config = dict(
    n_layer=8,
    d_model=96,
    n_head=3,
    n_kv_head=1,
    head_dim=32,
    d_mlp=256,
    vocab_size=4096,
    activation='swiglu',
    norm='rmsnorm',
    norm_place='pre',
    norm_eps=1e-06,
    positions='rope',
    rope_base=10000.0,
    rope_fraction=1.0,
    qk_norm=True,
    attn_scale=0.177,
    bias='none',
    tie_embeddings=False,
    parallel_block=False,
    init='trunc',
    init_std_qkv=0.0248,
    init_std_o=0.0,
    init_std_up=0.0248,
    init_std_down=0.0,
    optimizer='soap_variant',
    lr=0.00815,
    beta1=0.95,
    beta2=0.98,
    weight_decay=0.074,
    lr_head=0.00539,
    warmup_steps=125,
    schedule='wsd',
    decay_fraction=0.616,
    decay_shape='sqrt',
    final_lr_fraction=0.0,
    batch_tokens=[16384, 32768, 49152],
    seq_len=1024,
    doc_mask=True,
    train_tokens=97690000,
    steps=3279,
    dataset='wikipedia_en',
)
Each number is 500 + 40 x the weight over its row's rms, rounded and kept within 0 to 999. Layers, rows and columns count from 0. Numbers have three digits each. The size before them is the row's rms in percent of the matrix's.

# gate: layer 3 MLP gate, 256x96, rms 0.293, rows 185-255, columns 32-63
# up: layer 3 MLP up, 256x96, rms 0.326, rows 185-255, columns 32-63
# down: layer 3 MLP down (transposed), 256x96, rms 0.292, rows 185-255, columns 32-63
gate185 107:489511539432481530485499554491515538527482514528528551516457543621467498420426534489447515468451
up185 102:548556483450518502492511499490539546464482523469570405444453440548495529521515591552483451483517
down185 099:511487525542473498510491405475465518512573472507551585511519480463497541557573499447556451481526
gate186 110:502526487491525490452558431511529464506580489419507470481548516426459530474578550491505539559412
up186 088:512551449468547488521514463515511547492503512530425497461483506491472518503489551499477578456488
down186 100:567510474499620505607487414508509468478503515546556552482506411510553479480409513550541442480519
gate187 091:511564524464459475444554530458446536485558502492511507576578479485481525479543527490479520567518
up187 084:489483466599543509519514408564553497535543532521531479552505570478547535502489551528528533516503
down187 086:499571510446525503489535526484455545525484466444445603465518481502443500519515545430506582417557
gate188 102:417440499431450470479517471477478489519531491461525514453518494530507518491495422504487525581472
up188 090:489586538473558563432535539569442545473458549432491537472474497459447543480476491510511496488553
down188 090:475457574475495444530492617419507531436507457480503558503481397495468439517453500462494489510481
gate189 106:491482464482502522459460498432444475566468502522426515466445490434474502543493511451571493547478
up189 075:532416463544520494481455542516434552496562532515430442506520512494537471521488472553565533420424
down189 085:535533523531515491492560498537564520374541529486470469493455525526533526485515530483411516495488
gate190 089:496467462580489502464469528479502492543493544456491458515519480564473532547448516435478531456455
up190 092:573454540492431493551520436528544512479535515421605516507574493478515553517505431478522479471539
down190 098:542467553512509493521590513494550462516583578511527484543513464542470501514484503482463600498543
gate191 081:482553490397525526488468520548489568443557505482457453519490500505432493613449534461512515478580
up191 139:490568508412532492475520514516495551516486540474540492450427568534439554488445473537494485498506
down191 132:509540499440501547461486518533521507475532559514524495408435567526452511444500478559531463523521
gate192 098:459487535539459486453407449460545527500469478532451445527484446544525500515551565513532493521533
up192 083:408481493497544495473426526528477501549481512497435482509500480511503529549570503453487568596455
down192 089:479554546556479495576517533547488475437582570464462452513480523502504563556640450595500548538504
gate193 123:508485410534417489536452534510560550538525554464511483552531437515472531532507525537492509520512
up193 118:455500556583524498525496455487505453516477481539508524490457472510620517432496476507441557507469
down193 117:398523528599500552463524507491490482525419430573509510512490448500547463492501585546407493500507
gate194 106:513465473493460494461511549462505526507480453510499437540505493513458513554491572470510467519623
up194 093:518461558471452562507519527448502505444518523472508562474484474554480520511482422481512454440487
down194 099:476413587447489601463428454529490502485491521483516496418481459545488519527550431492458530536468
gate195 071:546485561535541512526560509529463483555542510504506551536447502502512526498499459556456480493556
up195 123:501522491530550527517441516502535496530424499624359532495483508509551417473495532512487512507551
down195 119:489493475482558508465461494499516488507487473662410513531450543531531477468439537464491519516494
gate196 061:439513488426485468557536513531513475573517551500430497456458497547492478566491524515413483534530
up196 180:480467503453540502537512518496532524486561506407528504479569498488534504496571474386515485484542
down196 155:478463534481525494562528544506523464475530499397580503494570472492525508522580433335516489468522
gate197 110:486551448489412540391444519441507534531572483531555462540523522534562500479496526560529425457563
up197 093:547409504520467543500540521521505514508578522487477513493524502480473488514494476490536498585448
down197 101:575469506469496457486509493474532496494523499507467511450450549500486517551475502461460447566397
gate198 100:508413489586484511433472495434508556512549500484439543427498501581525473545459526422469552506477
up198 111:458498547425446488472462497460525564504497520516556524451542491502454498531515475475485553530546
down198 101:512433485419465478523431518515496527461504522543501446521569463465482494533536568485551451450536
gate199 089:488501555561471529487492526494435509569465579535437561501466439532474499439479439458497558503534
up199 083:491520500485572477453479485502524544476481447489498473445538504500491493513479482472449467592398
down199 091:566569483445548476503540560593523548484447487503479527551524470502552464491521448573545426507561
gate200 100:507555528501495456470499511494390514600549534524458471550483536487523451458450484457480540497478
up200 096:493482514478494557590467545497485456491487434521530452493465440490463554514584514547453517466505
down200 106:460428475463504524489519550459569514458499467485549522476503512518491525468518558555504516484546
gate201 102:465534470500580513514532516526569533398484564481479514516580491493455515536391483478405470557479
up201 105:502548442485478545512477465573500491449484462504499466459415517471458544542480582515532480551570
down201 114:463577467486415535465533499525456485496507488491520541411422525508459569550542517476455516543552
gate202 096:434538502439566507534523481496517532450527564516478500439529478515495519567562491475506534537485
up202 079:552519558466442457547498507500512466462486501540537507577498529494523542427474501462533516517532
down202 087:479504515538515459501546464529494508556491530515518496506516512536501529501551510538465497418541
gate203 118:496536480524505516479439489583583480418535495453515522456514563473462524459476512435478504512566
up203 100:508537520472426490558519435452483465553449473538470507483523486420452532470408458449501492567507
down203 100:514487578412521522573534491428457496505444518543508513569477553470504515522464466482476503475450
gate204 106:397550477519546504499466572514428479532539506499471550497565623562476478466483466482475557524484
up204 094:492510494462546459452528550491432580477500485474484537526528578544499480536482513578522540468544
down204 098:388459490468567522498494501508494526499476524535381417516475466555414462526422523499510479437504
gate205 098:476583529472447506416491418485463441508520498447570496554497517480487525534497436514587564529515
up205 084:484496496500412435484497479465429516488513486550514477486483504459460576502531505591504466543504
down205 087:507540494460562539527570507442534545493534496490486525517515557456537497505532565515451532516547
gate206 058:510439503508502544523524511525491579476528422475467527601490438556566512461487482511470497535544
up206 147:495576504496487433499515526540410513476561574465509502436553500508489514482420476453536476501506
down206 134:500539514483503515547545586571438515470520584502533474444542519520485508519447454371492486576474
gate207 081:428517490505411493495511475501393499485514469481484572498451414430493572520494551450471481525582
up207 074:452518535525452439529555467492413493512586497463522488530476512515541475577445524510581501481487
down207 086:522475599481503499504532463486615523474454474528430517476483491443533461490421460505504521513445
gate208 103:528547505493411556444511436430485462534465411556472468521405469440493491465488530511516461500510
up208 070:570578509506523493437542503447530419483551514534441445566476496435560512492518446566496526507502
down208 082:515425503446584518554534544472450501464551531468556539428543498547502503444498462480444489573529
gate209 111:493491533461465483505624483492495525491480518394550540448535518535452499490454516481533465542480
up209 088:520487516540540477437393514535455565468473527512429436578465408563564466546515533495485492488526
down209 093:522427512494468515503570492517504484507485505497533521487463538550521521519478483498607501438497
gate210 115:476457567495518447458428535497528526505488452594463432481550477519496501512506566432463409517532
up210 105:477548554541577427495533485591509539532496458545506440468492473514481495500509487488589456498474
down210 104:520495580522450451519520471503508500463582500473482492464472492476544528451476429468547478473464
gate211 109:525686514503521578454538514491562470488453498535473454484473480563500446520434469479507485519452
up211 097:508490471486436460487525530486490479539480531507532511512480482539487551483538521446453493581525
down211 103:494494436521452471506526500509497514465533519547469492504478526477492482489495443579484433470428
gate212 082:474489537532445487523511541572472568555547498504486511429494538482464417466464567495462536513534
up212 095:499488543580487519549482530551550514517525496511472463468517486575572491519490479531468519481496
down212 099:522492487508491516471515547474540574505537539542503475470449490575628474513517547514436507490562
gate213 104:404511483519484421467514533501467541594455498526502497481451549491465512498500462466429503489515
up213 102:500483562583472521478502464494431489492485521533434493464466576493494504526472470555502505571510
down213 092:491507444522475470486515509538553581523498467538500452488474548468422510412449522484488470510527
gate214 130:470519525537460502544496499468528451447525522558540416609588414518477582474496516572521568537528
up214 127:547542505513562479504503513492500465492532427525495482480552530582456511516499476448475448438604
down214 096:477452498529572524454463523528514557476430448528511472483460564462522546546524574544544490444393
gate215 099:531519439449537580481443497498480501416549510522536554516525499528463520549465498482535492503534
up215 085:491500525449467473470546502510485498539548485477463446456421509508527470486551453491488481547490
down215 085:505496512455534562537496535534512454546558506496507475471502440507527500502476487438446477527533
gate216 090:467506481499498470484447526472548536514483503477470462463501524478452513490530532430498509509486
up216 091:530526499519452508494544487529404484470525446493441495486442513488560407461495517630459539558479
down216 093:475518477495450439585496488481483461441515562498475511489454510506576428541535479479515494539441
gate217 077:424431521491466533491531445526466495512529507510550557565498441516518494502525463477470581511520
up217 178:441574485552500503550522515498447515432536537450556521489579523498503551533507532560517612507489
down217 149:448518486573533512553528500493471524443529490417480555466515497499457551556449524545500561531519
gate218 111:559598468442433523421551538489535471506557525509575554533476527508528457487440519553459486444549
up218 104:483470474592495569545512476467488531529378441518459527557518489565566563572456504464496539504519
down218 096:517481526525570510572465492484544465488478538462474501500506441570584521516491541543578533429529
gate219 098:501447502509471591496528485459534449456505416504504500510428515514556473481491606509456488471571
up219 098:464536495485588515481544501460509509470476515501579483452525537553490576486451529439550478510535
down219 105:472528503502523441471514484447463438522424536493455534503559487465487575483501420477548435566528
gate220 103:482504589473541477535468470572480495423517513408474493505534537507615518552495456408508481534456
up220 083:529503552541511526497562521480494546481523507456532517545492504465596512538517516562509572453409
down220 095:470525485463470566480513514471538480509505502532490518500471494465498478394450508556510495530481
gate221 108:509475528510529508485520522509564478594476417559482476523582554524537554522506562489518517470535
up221 096:501579477564547537456510504462511499464471460489537523566506464505465472476539474469377515476515
down221 097:577529464457519531518510562581501506567462496442460457492593442482477535493539512504614537469456
gate222 107:524480521449542452482520523510515471542533460442550484464434478485540558509502458445436465528537
up222 093:472508457503471567469521467443490433484427475505470446579442386460481484541499527532542531516478
down222 099:512571533485561516457494532525473433496463529501437494483472480481537499521490509574512530509378
gate223 095:503398477446520488464465523503548513513552521458559506522573492452535471595522525590477511525500
up223 081:544535502431550529421519519482487516575482502558530462512481463492500523493544536507481484485475
down223 088:495495544544506517580521534531481467425490477532550499571524608450514499410507512429485500467450
gate224 105:471618441486486498517564551524502508538517550542504491486511461499485508496512578501499494490548
up224 104:566558508510536484512448523532471456434505501532436511514552562544544472449459493534489479476480
down224 093:453563533527492521432467605461524576494451518484573540490453526493477426529494527523563579474450
gate225 120:458489464422539572462542566505580496593506503602482486464517524434495482452503488548443514490476
up225 087:570497543484486512519474471517476475494463468461475415582438502516506447544584544517492447430536
down225 096:479523530502535548481455519497604456495512448548495395540474464447483480521452527508434482488454
gate226 083:471522521512436513445530428458476456458539473440440564500513465494519484651511545548441492531537
up226 108:534471514531450448560371551518562440583483499520438497511580491516485482492504468458500495463495
down226 109:477452494596450509481507451494574471581543509557551456572546440473539548502508461435481509527478
gate227 088:525523529517576473444502482500474485547555504480487499447468497459500465639482524432463595425537
up227 128:447495488536519473497473473455473457545425480576450436511539524463534515523460514490534496499499
down227 118:481555546481422428528471473436513490519504545545457491543550532522516581482527507489516561499530
gate228 098:470516504431515556545480573492570525499454472468497424549537491557506501521542470426541465452462
up228 088:505452580488521507524537487519491368490445482493504493501522526539499521502422525480499490438527
down228 090:472473475487526632455420468520547473493481522557477482515505488504485493430545451445444504548476
gate229 107:519487504515471436436419546520525458533531463531497497524467514472511474550440475545480445460562
up229 098:472421400515518447519488553472514440610444494531492502508497477474479432465491480486463437528506
down229 098:495505513506506489544578477472451556428541463506443511439564523489454488545461557478512566518494
gate230 115:447564506570547449472542507507454521499559563516467493497451565438491544477487509507494506576534
up230 108:495513434455549517504529497461527490426534430581459414480409524525515444448494496546483483528494
down230 090:483591582581501459587456517541473475491512472504516517442536456510525491531509507558529604567508
gate231 110:442488477501467495496487431525470511493491542540481577448393470582503473473480520511477511549479
up231 089:498516563432556514500536523487497563463529475499433442515542589432480477512541479458490501483498
down231 091:448581526491477571537533456553570573516496569522403474472533479527508479520471503487456494559535
gate232 108:485452478487467492473536506525483583496509532519543549478413548485402469503491579536528538501501
up232 102:524503468475508577510433474435580519457519538465480465532579518544528577514455507527514443455467
down232 099:480489510498524466567484504511475492462537489452501527477457492492501594449510539551513497446529
gate233 094:507516538434494483472392472465498530474482503501552516447475491456514583522499514539483521484527
up233 088:499569459593524489458509496590506495532510488488500524509567511520460458509505527470471528546511
down233 083:537519535418478565524454428456449495503474522560534509469461491513556581561498511504504535441495
gate234 111:476451508492570491426484591507525513510527471510527537476532469551494528572527509518520487500528
up234 114:483462450498495527489466512430520478499529459536451451484513444464520601512553481559560506581549
down234 111:514532483508517483530495593513539488533462469500439457475528510477564502516510465526545508492488
gate235 115:489522535497495489519507441504490479479497562519429521492588458507505496505490533512500523553574
up235 096:451507433476540526521491497505520511505502526444504545493508515486496503453526403532452524526440
down235 102:415561503500519463481444596497454493529535494559500526492506509484553489493459387492530503495451
gate236 100:498529515591433504401472468508479493533491458581432490540500495488522472518463435474476496459587
up236 087:490480557507559512532514511485496530504424380525430349464514468555530515456431539526517489491453
down236 091:517462575450493442531477517442508548498514544536453502507487555537501476480568512553495465542532
gate237 098:470499551495490473498494482591523537516558575437553520542458549427502481480501532495548510437510
up237 114:514529501527546485543563472462442505486461566435528544539433473482440523503444541521464491497478
down237 106:466557434553566523497509467487422568510440562430478471571474486424457538544503457482537482457542
gate238 088:515457450464523562562570514430514501512496573487447483432465480459481477498447504475463565504391
up238 085:570427429426525540527595467527507507486478548462581493497453490449515525480533489564511506461493
down238 087:463540523509523492472533496484477486485546455484468492458581503463595484495531565526562546485549
gate239 110:467494522481447484489535451500481448526513544463488471531451530465519488510474489474504559555467
up239 086:480441501503538489536539546481509552507455481476435524497524464512467467516522525507503530499514
down239 090:506459462476521505517450481531536484569464506511465494494487414441521531515431430460577557485488
gate240 100:587529546507518478527492503427469499509494503530471504488489539497477534508459491534485443498500
up240 097:544502509501461490443541478522502460482451497555505430513483462518500498431469532512446524506494
down240 101:553467542503481536493420476507505503436503495610556553518418505469463490473575550563444439567506
gate241 092:589479499505457561498520472476516460581520484518531441467575519513479546531457498520550491592456
up241 090:558502541562483506500496479553489519477478481490461536465511490482502488542494544488519488557521
down241 083:499478476496514539481516491456592475484474538482578531501545469488549550510452467565500446545422
gate242 090:489499504549478430533549545520494439505521571516513519445523514485509509456469500482482467539442
up242 082:535455518409463543490475446515504542469511425419499527574505511512485479501536424523514572499530
down242 087:528486566538520484398486511539431449432523427397484467435509525499440515482486443518493515473503
gate243 098:473419474514482505505564509438489547469517494429541493518457459520492503530499449581422463451519
up243 092:533451487495492469494422501551500496531557482427530530438546545504556518485469481509423528403508
down243 096:493498520556467546413525539472504523499567505508558520473481496515431512476539488450464484497494
gate244 108:500463495461422465478419469539531549496498489499496490535548524553470518537506524483516502465564
up244 094:483485608498439513498533482429518558445546426472510513534408493490554464466514495538563454452476
down244 095:539544498441487522530499568508485473503527480481493456415473550488572488440469484514530469464469
gate245 076:402534565544550562537543523521464557499491468572497562491447575499470529495544469484483439508483
up245 098:392518477434508558527442491456463471460525523509499525481466543447463492482524506474488491599523
down245 100:516499441477461499556431507424485478454518583474486532466504486507542501490486554511478468503512
gate246 095:464505458557497452537467480482543546536512519412527500507545514495534533497537496485494455485500
up246 096:418466491483467539493418571507496506462492529468503573450469569467513468547515506504440509518525
down246 098:489503521520470526506465530439505492499441536414517517411463560512502468480491576481427479505521
gate247 112:431445506461461406445503436540550556464548549408545527471510457451484548494548510485490501566546
up247 088:490521577471473486472536456558515518528530577511524551483542508543467529577523489494533535471540
down247 090:522506463470534469538530527500504450511418442457499503498486475456504568520493440565489470410498
gate248 100:509540534519497485408480529492504475570503522529468407590493514516505487533467513536518471507504
up248 095:562516460470555559513508496520464498511479512558534491423415490558473516433494512469434528470566
down248 099:468472477556446525462492528475489485541505478507534512468503515557477475562387489504493469518541
gate249 072:496492508548511568473495540441516496445465503497417561510544492489487466485447419457454510594483
up249 126:498524440456498558498450534529589479461535577478505573435488493444453516520507578508447478469529
down249 120:482501418511508532546455506551581520490495572493565508483488495465417511524558497523455483489522
gate250 090:464548484425488506489402475535540515546585547471550448535524492507503455516495550513516566522517
up250 079:425523438445564500466376537447542481542494554525476495449501478446386490546492542551456470521580
down250 089:544545399483436482559484484562495527468441502510489516567512512505526437540510510443537472507452
gate251 100:499441530535490526470399475460492521512514461482445490490542611515493540543449448519498489443519
up251 103:459470518452512507559535506437460481529486526444532530539464475478458437496525465419513408480458
down251 099:451572558469426504495544504589589527516490484475489443494478521473474433513524473445511480486440
gate252 084:442505531512476440374516505481508474524575539453480503514513579481445421529566481456439499560540
up252 083:556534530458534524591489446548454486519510432458505468515533438521534591468473472497576539538462
down252 090:478465476540559532537526480522530462500423463509499531489583403540531482518440499512516528524527
gate253 100:424452544532489500464493541563526504504480486486400494540594524573526521489519464534515543447473
up253 085:476466543435580468511467499445495480503436466449502553514487530464403508526520478453508536457537
down253 090:417467537491565450438496600558501487479572566542463479559477513535506493449550509476482509519554
gate254 094:466538423449516486476531567582549484461512488487531466515489426524429452505502586498535478440487
up254 120:490528534448503473539553491506494526511486492497597522445465531497450520492526470595444525432524
down254 114:470512429407568481518536338537481474486473436461499523458537548539517538559567505548447503488480
gate255 107:496577509488480477451492513458510483570460530541516464518475451516455462585420516458510537501514
up255 093:478478460544502457460477497491502446501439486533490480541489489493524485535437438468508537517450
down255 093:584532563444490488515515532484432526499477545506481448526464498514455549465520490493468459486503